Part of a small language model's weights.
Size: 9 layers, vocabulary 8192, 14.8M parameters.
Each number is 500 + 50 x the weight over its row's rms, rounded and kept within 0 to 999. Layers, rows and columns count from 0. Numbers have three digits each. The size before them is the row's rms in percent of the matrix's.

# layer 3 MLP up, 1152x320, rms 0.0861, rows 804-881, columns 40-79
105:528539493497498444492500534516410451455516543610623451512549538435574474529553570500548526408512487522437566457519527574
105:457468490563559502505438494599479575448506509579448419391459516472465561509499553573544514456562552442418424480541504449
088:469478465408430462488520569549544574435531512533573485500472483532397525563505534491457506486591458567509462494470564439
109:462555542476434556416391478496479536496441562513553603492493509526540476530471468576608485489540531510437470486465545516
088:402483471390516554424453619494455483514518508453499554456551435476529503404490466454627454528491473434518500423566519480
091:468490518509487565459569496567491430465550469430554445551607528530477594490574511481518538530442491428500649479520475538
103:464481516511553567513493551474593453532523510479492481444485488424565472542424493498478500525503502595509590383437589470
103:506484534561518474583571506518478481494346429542406569425529511499530578565418456491432432512487535497529505579544495479
099:528509597498555433511484414514482526497545492492507480506598468589367487634522454459443495580478472534537470462473468497
098:542447463495480566434513466465532497520484384573499540404506477529460546463456485525454534439594642494510464434568525545
095:572489534412511521474505520573558456454508450525584507566489497596493550495448561547517531541548507595425485472600493481
108:505549493482384522505571487488493544553476489452503462516466483486552565500423554543482475476534494406493516462533575518
097:387532418526534627493502571632482476533428416512538445538527527442461458530487513513427453446540582521516434472587514474
092:473485497504508524471549498522441474553499455462575473493478521489456478564457502562525474497463577496462468419574526485
102:504448491470539481449560504483501564525522517605442519505474495525454423566403437580579407464460534382453518483587544467
098:481528597466422504484553462483507490518504449466510509426471510453431559615550608439507463448484480531428487520504466557
095:488496356455538590558462576560424479475560459436479598494516523509410521392418402482497541478488470493585498490515555551
111:486483524455542511523479470602474488480499478561550456532511456508478500473495508486474542437543624547463438459457514494
094:493503487538458496487504608546479406437505464473498672546481520485549522471452544526489539411553467477568447483481480512
094:452483534571444554502419483475538495576509487552502506398509417537473491504493433456437497512466546519463604474547516484
096:560437508578521501505590555453390453515436407390520469506518559537506467505495538457361482423469538566461526469445468562
104:559477529516526523581553565520546520386579452512558544486477566428525554585488499426429470482450512410550506530538445500
100:497542429444382544469543508532504574500533537469444576503484494391443457477488501491482528557576453494499586463531508554
104:503560514515468419448490447568569444368462447599534505548500506548467548516470523500467544564508480421508512449566504408
107:469512507529496500492563536483492428601459477503648460385566511443507490479503523533533445418549469498533572477464560422
097:521510479413383491486520514511425544454535495493560515519511478559563430477527623501509481542453483561506531391480610501
097:436547480476540474456473473448505511389446473608426582519443545511348428516513521531457493557518516556393481516492583520
108:521442568510568524394496576563465477500449483534527559468443426522534561536478506465573492487526463514540498449395473471
088:486502444461443536485505498503425550534553395472483602548561471549582534538415517554508563526519488515542484483535494490
108:492477404405433528531496470503511522389410506397511515496555435523412506515499508488610429479529585434558559512437513597
109:561559453497468440468529460454467531549411472554556422508464493452500504528448518489551386537454493564488587490482535499
098:479456524438536476532447460465543598474476487530551540511489455382487530552441469457512442492419507455402431558471545527
103:547421416494609507512496515519588525486417367477485470495526396464431479524479508524457521470509549543393520502529611483
097:569469520540533514521480451510610536470515555503530525546477534586516491532510534496430527476595439481416501493545537536
085:510449463468481548512444530417484498403549485436630411561480606521554403516511480529437406439508468499512516507461507484
105:531495538548543459434517448488462494500491432531539532541575468479510425506359456431553472534506563493478488532521475506
102:548541545525549512566433537464439530514570411442412498386548512522502446462537543505475561500505486511469523541512521470
114:513529552471552478532492536505503442523560433444466427484446540464396498523466525439547511509466485509526399453382439505
102:464458545563360602481552504484551485574442508556525470436449461469469512549511518437430470501517526484560501483465464446
102:506521547532531528518548517458448479559579481415473477550525405522514561490471542491468436492469569479479563513509474343
102:463553561485444410528478408567485517532477480541454509409577491485535471518426517540470441441451552529451553529499594554
105:510607416519510433503511430454540534630445465587511495460448476407510591577452483478529446421531541529489490451438481516
097:533487460416498526552538517533585503444503549533452433621444387496541487455425421496545435431561547534435527493438391424
119:569483412534505506549528506583497547549523564391506571486491498426449435517476496471524461427513486559530407473436629492
108:436480422351532519573464615478381567401443589510536512458496461475487518530505512489534499557456449553529456560504522493
096:471448488547461528465546504465486512479548561515443520470514527432545472457536508499514552454603532470419509571450465529
104:563547495522531540520413397416446470485592479560498509542431534527431468581457481543531586465571539490483550607460495489
109:524478448453541541536470476486462455420514615471624528492483506503496494430531481459529475577514498591515606514469398479
100:479465508381517491515479543524503486567504561485471470518381467476545502534495539420488447569423460512521563426541547528
096:523465432486470499487551550526580455452559438503520556455521623423551514537511543528541475465565431443556431415432502498
099:589509555557539504510477420490419479501549543589485443438504464392476558401466510465437589542467542500506537472530519449
100:496510548365638466385578531477508529494472449425494464540399496475545511466450534453559415460485561512441530400581579498
107:566445541532458470480570482477563449497511478516456454493470479488457549429405525501554569535461523494531491446527499547
096:504511457525515568483511503446476487531449532499580419473443433576483511503547494489464488557499489512544487575569463462
104:396437489587454562466550546515642479553523526456506530485529460471483541556436453483565404417579565570471553369546484469
099:441509390506470515522371551510556538509464553555484443481478485559487503583524444478400469519557530493425393530528528565
110:579487487463581493583525526462455502509474534438543478444474491499498505497456545596445483410512607551492564538445567519
108:415551449471426554498437542484560482492519503532507461552507487473394474461461527576454521394470586497526574515415525477
096:492502577499485525524532500490465505447543424482565459501531530571503421414524505498486497524441579570469534417502506550
113:557461478496504373588556605453502479505493511437525485443514461526505460520469514499586533494523513587493533485458490486
100:451487471530417558498419598482454546548537483427472469465399465397466546515486506516593396518468489376473473535471503520
099:562481523529593543517463509409529506552543447473554523436508502540545490498549527470513500454533553513557442375419597523
107:600438510526457501493473545504569536637492488477450530462491505509445568493488490482519585530473450434498441504520534613
099:483445483417428524506489505488411520541465540446473450486496514461608510473506621450530506497525549550513491512591526458
105:443478505487519433430419632514522570448476532485577556583514488534546566541536592467577525537553487489553469511428485504
097:563524515540374520563476456518441529500577571363387491433540502428433505547464463482386475452518518530455489505510463486
115:395521522396401467453494537432518488571522530483575567563482518461466510534535540501479571533554480522475510479468563381
105:532561525435430437577509441560456484579508539456564506478527588518541506527423497443483448543442399480551603528549507430
101:456501444474413557607479477573492538551450387554462506423475464434538510423439496457473566513483503466496460541469438475
099:433472565488499528556487502480578505632522393555511495555474479488499449550484467533572407539496520519380535561548504522
093:452458448452460568492616540448451476520552572528483449432533484517464511601554605503427513482450515607443503514506498442
097:419402516464523499451485529411506460494498372568480536474562521445454544498505531475546465477543448580448542534489488560
106:573570503438438423478568609465585453418549470485563462533479530465515487518514582428437541517541497513489541379473483556
096:497435489513514521398585486495575451542476536504585510585493532575421561469511548604503566543497540520527593369512533526
096:472502590520579462569548545560448473541498582497433443464412530472468562466475448494492565342500490452437479489438440453
106:566460531462435431527476468524542462565618521561532481592508548462507423589466547506532533511541489484588519471536506446
094:463472402561442553505536386438481425534492499441472520543629465429477565480487476503584453463418523436538533503569563552
110:429495526417548528442511521562475526449526507485520508465492476400570442458429488597572554511454493378511416445489550503
# layer 3 MLP down (transposed), 1152x320, rms 0.0606, rows 804-881, columns 40-79
102:516528494535476523567481466442538498414457467433489491527449507501468508542485472455457442498459488586544546441544488410
106:506425517451537524511549511520474463499560494428518609652442523440510455562503537525562489522469521569455464548484538524
096:495485532684522486533489540498451454526511557532473534459548557519478381531509417462569481569493522408502510541520454471
108:523475478490494578530558532484511394532531386480378519505498435494439479472492526478377475460382463374543490485485482496
089:484545446581520578551465423510584445534535559497440532477483559525499502547497536519533501446551476520467485580475398500
090:513475503472472509482556497441448422515479555442441575467433518443440471518403469504523460429573450527528477583515456511
104:498500540498521572449498469520499510526593544494477515548492578496510465441449440456507543470566434416496457479564547586
104:464489560413491515516489431462598482481612474498554497496493482482521516507549531498561532541504442549517512396511474596
102:446520485491574539524478471512447525496458523546519394477399432542551511446558466487508488557547573493528545539509598479
098:402460493577456495521551468529569476503490527488463433549559495526492412547540517519483430475478479497563542538510484504
105:538597524526500504480488518457510564456544408525470548533478544438462475455506446495516468552489527471533494569477505495
109:586490469469471528486516502604458497480501507507547625564504438503420547511542454442448544628509462583552490505582500482
100:562538617507643520493480514421515432497581356377502453476454524567496575520454513543475493611542480499516560453408565500
097:492470421511535440503491459487531539456445475577500528507556462465602414476517497533484497552511477446544500624505402436
106:482539530493467510460512482445481492495527454398528547532436477497608522431576479519519484505458510484475484470501515416
095:518454454545554499425552561512483581455510487575552567490585476493488503474484472568618485560575497507510495479563513462
091:496537514498499434505535414488464437421558451428529464497559508515511471584518560524521501510441539478461492479501477507
106:556479520503487559549447490514544520421506526488512510472546410490481473462475481580510505567516473513430545467501416511
091:533525553535526481544483409527446546481528564646544492427422534503499502537529545481454526557484499512462582495490416489
094:523453509414558520493522483462441452466494438529522460591554383517475565518510559526541507528554483550462482602400511531
094:489496532465463448507463472423533516502577503606506495469539438476527482467551500602542502610491535510555415399486537514
103:463485539531561542444531442449445506512505533431473560458446520480452470401508525488582605541479500534507537501471569580
095:534441530558587424537486519509524480442456472488559447493470487500482528514526537486551496492415552474580510534459589512
109:443461483492535551517474478429566665552614478479494590488436503457520479465424505515556465416493614444545400508581489565
106:452478535492494498572431546422498469442597516533448555410560379526483486408478429551430489484497628461489585487486561385
095:471407521507566543469450506533466468446482567497493488602440362516544520479553375484519532465574556525540454566512446449
089:517501455480493487609507503411449552580547461499480454504520482469568546525505426480470439395631479500505531582488585492
109:588486506566447444565505482446500562435540434504478551549456501381487465522447548499532547457385528441482489549507531578
092:448475521611517492517493518474599474495495636511447535469528531465430490482542511426528447503533454476554513550566473641
110:547530484469441478530553497584523475544663522475538497544585587457528485563533498515465414451531483511520459442618466483
106:545530469460467538501579420465455567443569528423531572495511584503453466506557564512516549550498491500523380506556459482
103:491493469513561508455500472553512380513473544479561454465508544558503483487459555491473548481565466613471480509473576495
107:488587422538384502487565437486461424444477507595561450536511537560539454510462519511407516553503476522500436580472539514
095:512440564461564504508509596527423517470565452477479522557474537410463501432474433512597494510507576539524476456428607385
086:519452521642525385546475447507533525562494583444442487535498491566425505496501431437468587532515507524502446539480544407
107:530539522520518535541567555496489497545525581471459521499492494500508495463451530541569453480526451454536521545482526545
108:453522445368464553374483473499552444480460456470585397583443573504436454532445490587561472436515529565550471456437466436
110:499495518472577506444443570508556467466464499442452515399471498617577479476460486609500441470522529559517568444513543451
102:523463425479701410566436496448470501487607527443450581539522508556432559469517464474547492529569544526457493441494601491
113:423437449453493499462468592535636485422402451527503478449478571437571490471520460467530531464555467367538498533495435492
103:575443442520495520522546573481480471418568470511505464577544519532478592556596485534525479532410572549499560471532429442
101:479393583473412473493408492475440465433520520422492469615468531444523524451515470503508540436533588466508515506542583448
101:582547562575516509515428474489476517466431493607501475457533440537476500493525493471453526587490501408469476580514483492
111:531617526516447492452447554507570567492369540486568427535580474552458450511415453553467548452520467460567471497556467518
104:508577509542528524430531420500522392496489347467546539387442483515512454487525496545443567469573507415517474524547548484
091:491562523462534423468554534464512529575553474465511517510482558470461509503493488482521481412478510458549428463588468476
102:425494379454450450447542500576491544508378427602450503525507551504532428460534557482509433497531440508547428441523502601
115:504398491529365546416493455462571499476419412507449494509557514485538513392453511551567445524581532579482467386452420622
097:457501499490553515464476446558402537490462407526525554415536466469530596517488481503428544363590464462465492505415470606
096:498505413544502458459513405539473511525484491490501425533471405449528457484509492445557467517405538552500568529410479449
100:458506468492515438409479508456444524473468495489537600535489584517546454491523552519465522400468424508514468558475481590
103:430457517548401510502557451515487459398507514484496545422512455466540471552467484525503500503562457512425578440444569535
105:489495424574474493465461468467462499456547538528573435527523521537534512655487514579517570421421555447514486519466547520
096:490497538543410496484449511509434415494573421457435454460536446441543485528500486503475494572456518472497494407512538537
109:593531501501618457601491583520447541657513405513522529458541507509600471439523495497433497606467486534558485487441512487
102:467492518445547544370571501522518528502524456405536595553546490460534521540429546532605540502575523577552456551380585508
102:467503553572439518491477491527494477504561488512569561515529473531515429539471529516477436504484447457586547511481516537
112:506428378408550509479459499533489520459499497524496480504537481457551484567498468586468492516474474451536442533530484549
097:455599625459507475518583448515433475480485485462433472502577463546521498436523396501450537371500484544529449492518507376
111:502550566548459554480494444496441464404484543550460476548510500411509523490521514494406463547485477507512537577555536578
102:500537522519479517538493523382468498508459553533617586593576610474560523486423433501489545503547536510456491508490496516
096:480490546571437531495552479493496463412408467599513507550547457527449515464481573466529519505476591502435525628553529555
107:462546475441498546529443498359474584465492495497484537543426507467571415511491557535481464492508508448466514538524432494
104:542538466487561511565544422503438491387504483479549554519439530504401431578575503549505550566483378554494481409542558514
102:461498464567516485491503469593547527539547502505452464469448486497441478537493521316550508458465499535445530468474663562
098:526492453515589466501462544477444472395452489519505478478490522506392436488474465405580537553447397513490515455542576431
116:481503522533496502552512550532453526348487431492446501534513539498499533478517402505661484528485560549556525442381498489
105:567423564516506497545508582512529473445441504559493542502497466460395493421582503512489619452538552541462428565447566508
102:486606467465429484442553480516424461472582537465559572476532519491512475528392472467475501491457515551517508509532451433
099:502563422495493541470512544508426483464484575472533555520506515498534542568454543531453589478541496478488531583481519517
090:569525510523558463607439420447518542518551511413568524572638553534557523481448421440524488512558489451455417537554461589
095:577455541572569390518470519496470541543436589452463427564462538465463457531465468533509527484493569462496523535416546489
102:388428584493623512456427489468451538458452565469501579532448536497597511498513569493525524505459509454467559481456492552
095:491521471504486555596512524547497439402531375483440504418575433495481459519461409490524474455562538528535404531488486429
096:494491409500503516473514426435499497510534500584577548503508476555502534464522531487485474490512495512515487528520513562
101:502579547493416567375552449479467431507516564481477526427419414529520516429523515499514492465529540506490522474569495520
101:652494558552455505497425510558599587427505536613501557480423525558483473450437533502442465540553494475518560529404531500
111:602524533607481513508479506432576587610464455406540443481546527550440451533448529533445496468434531553541571542566526521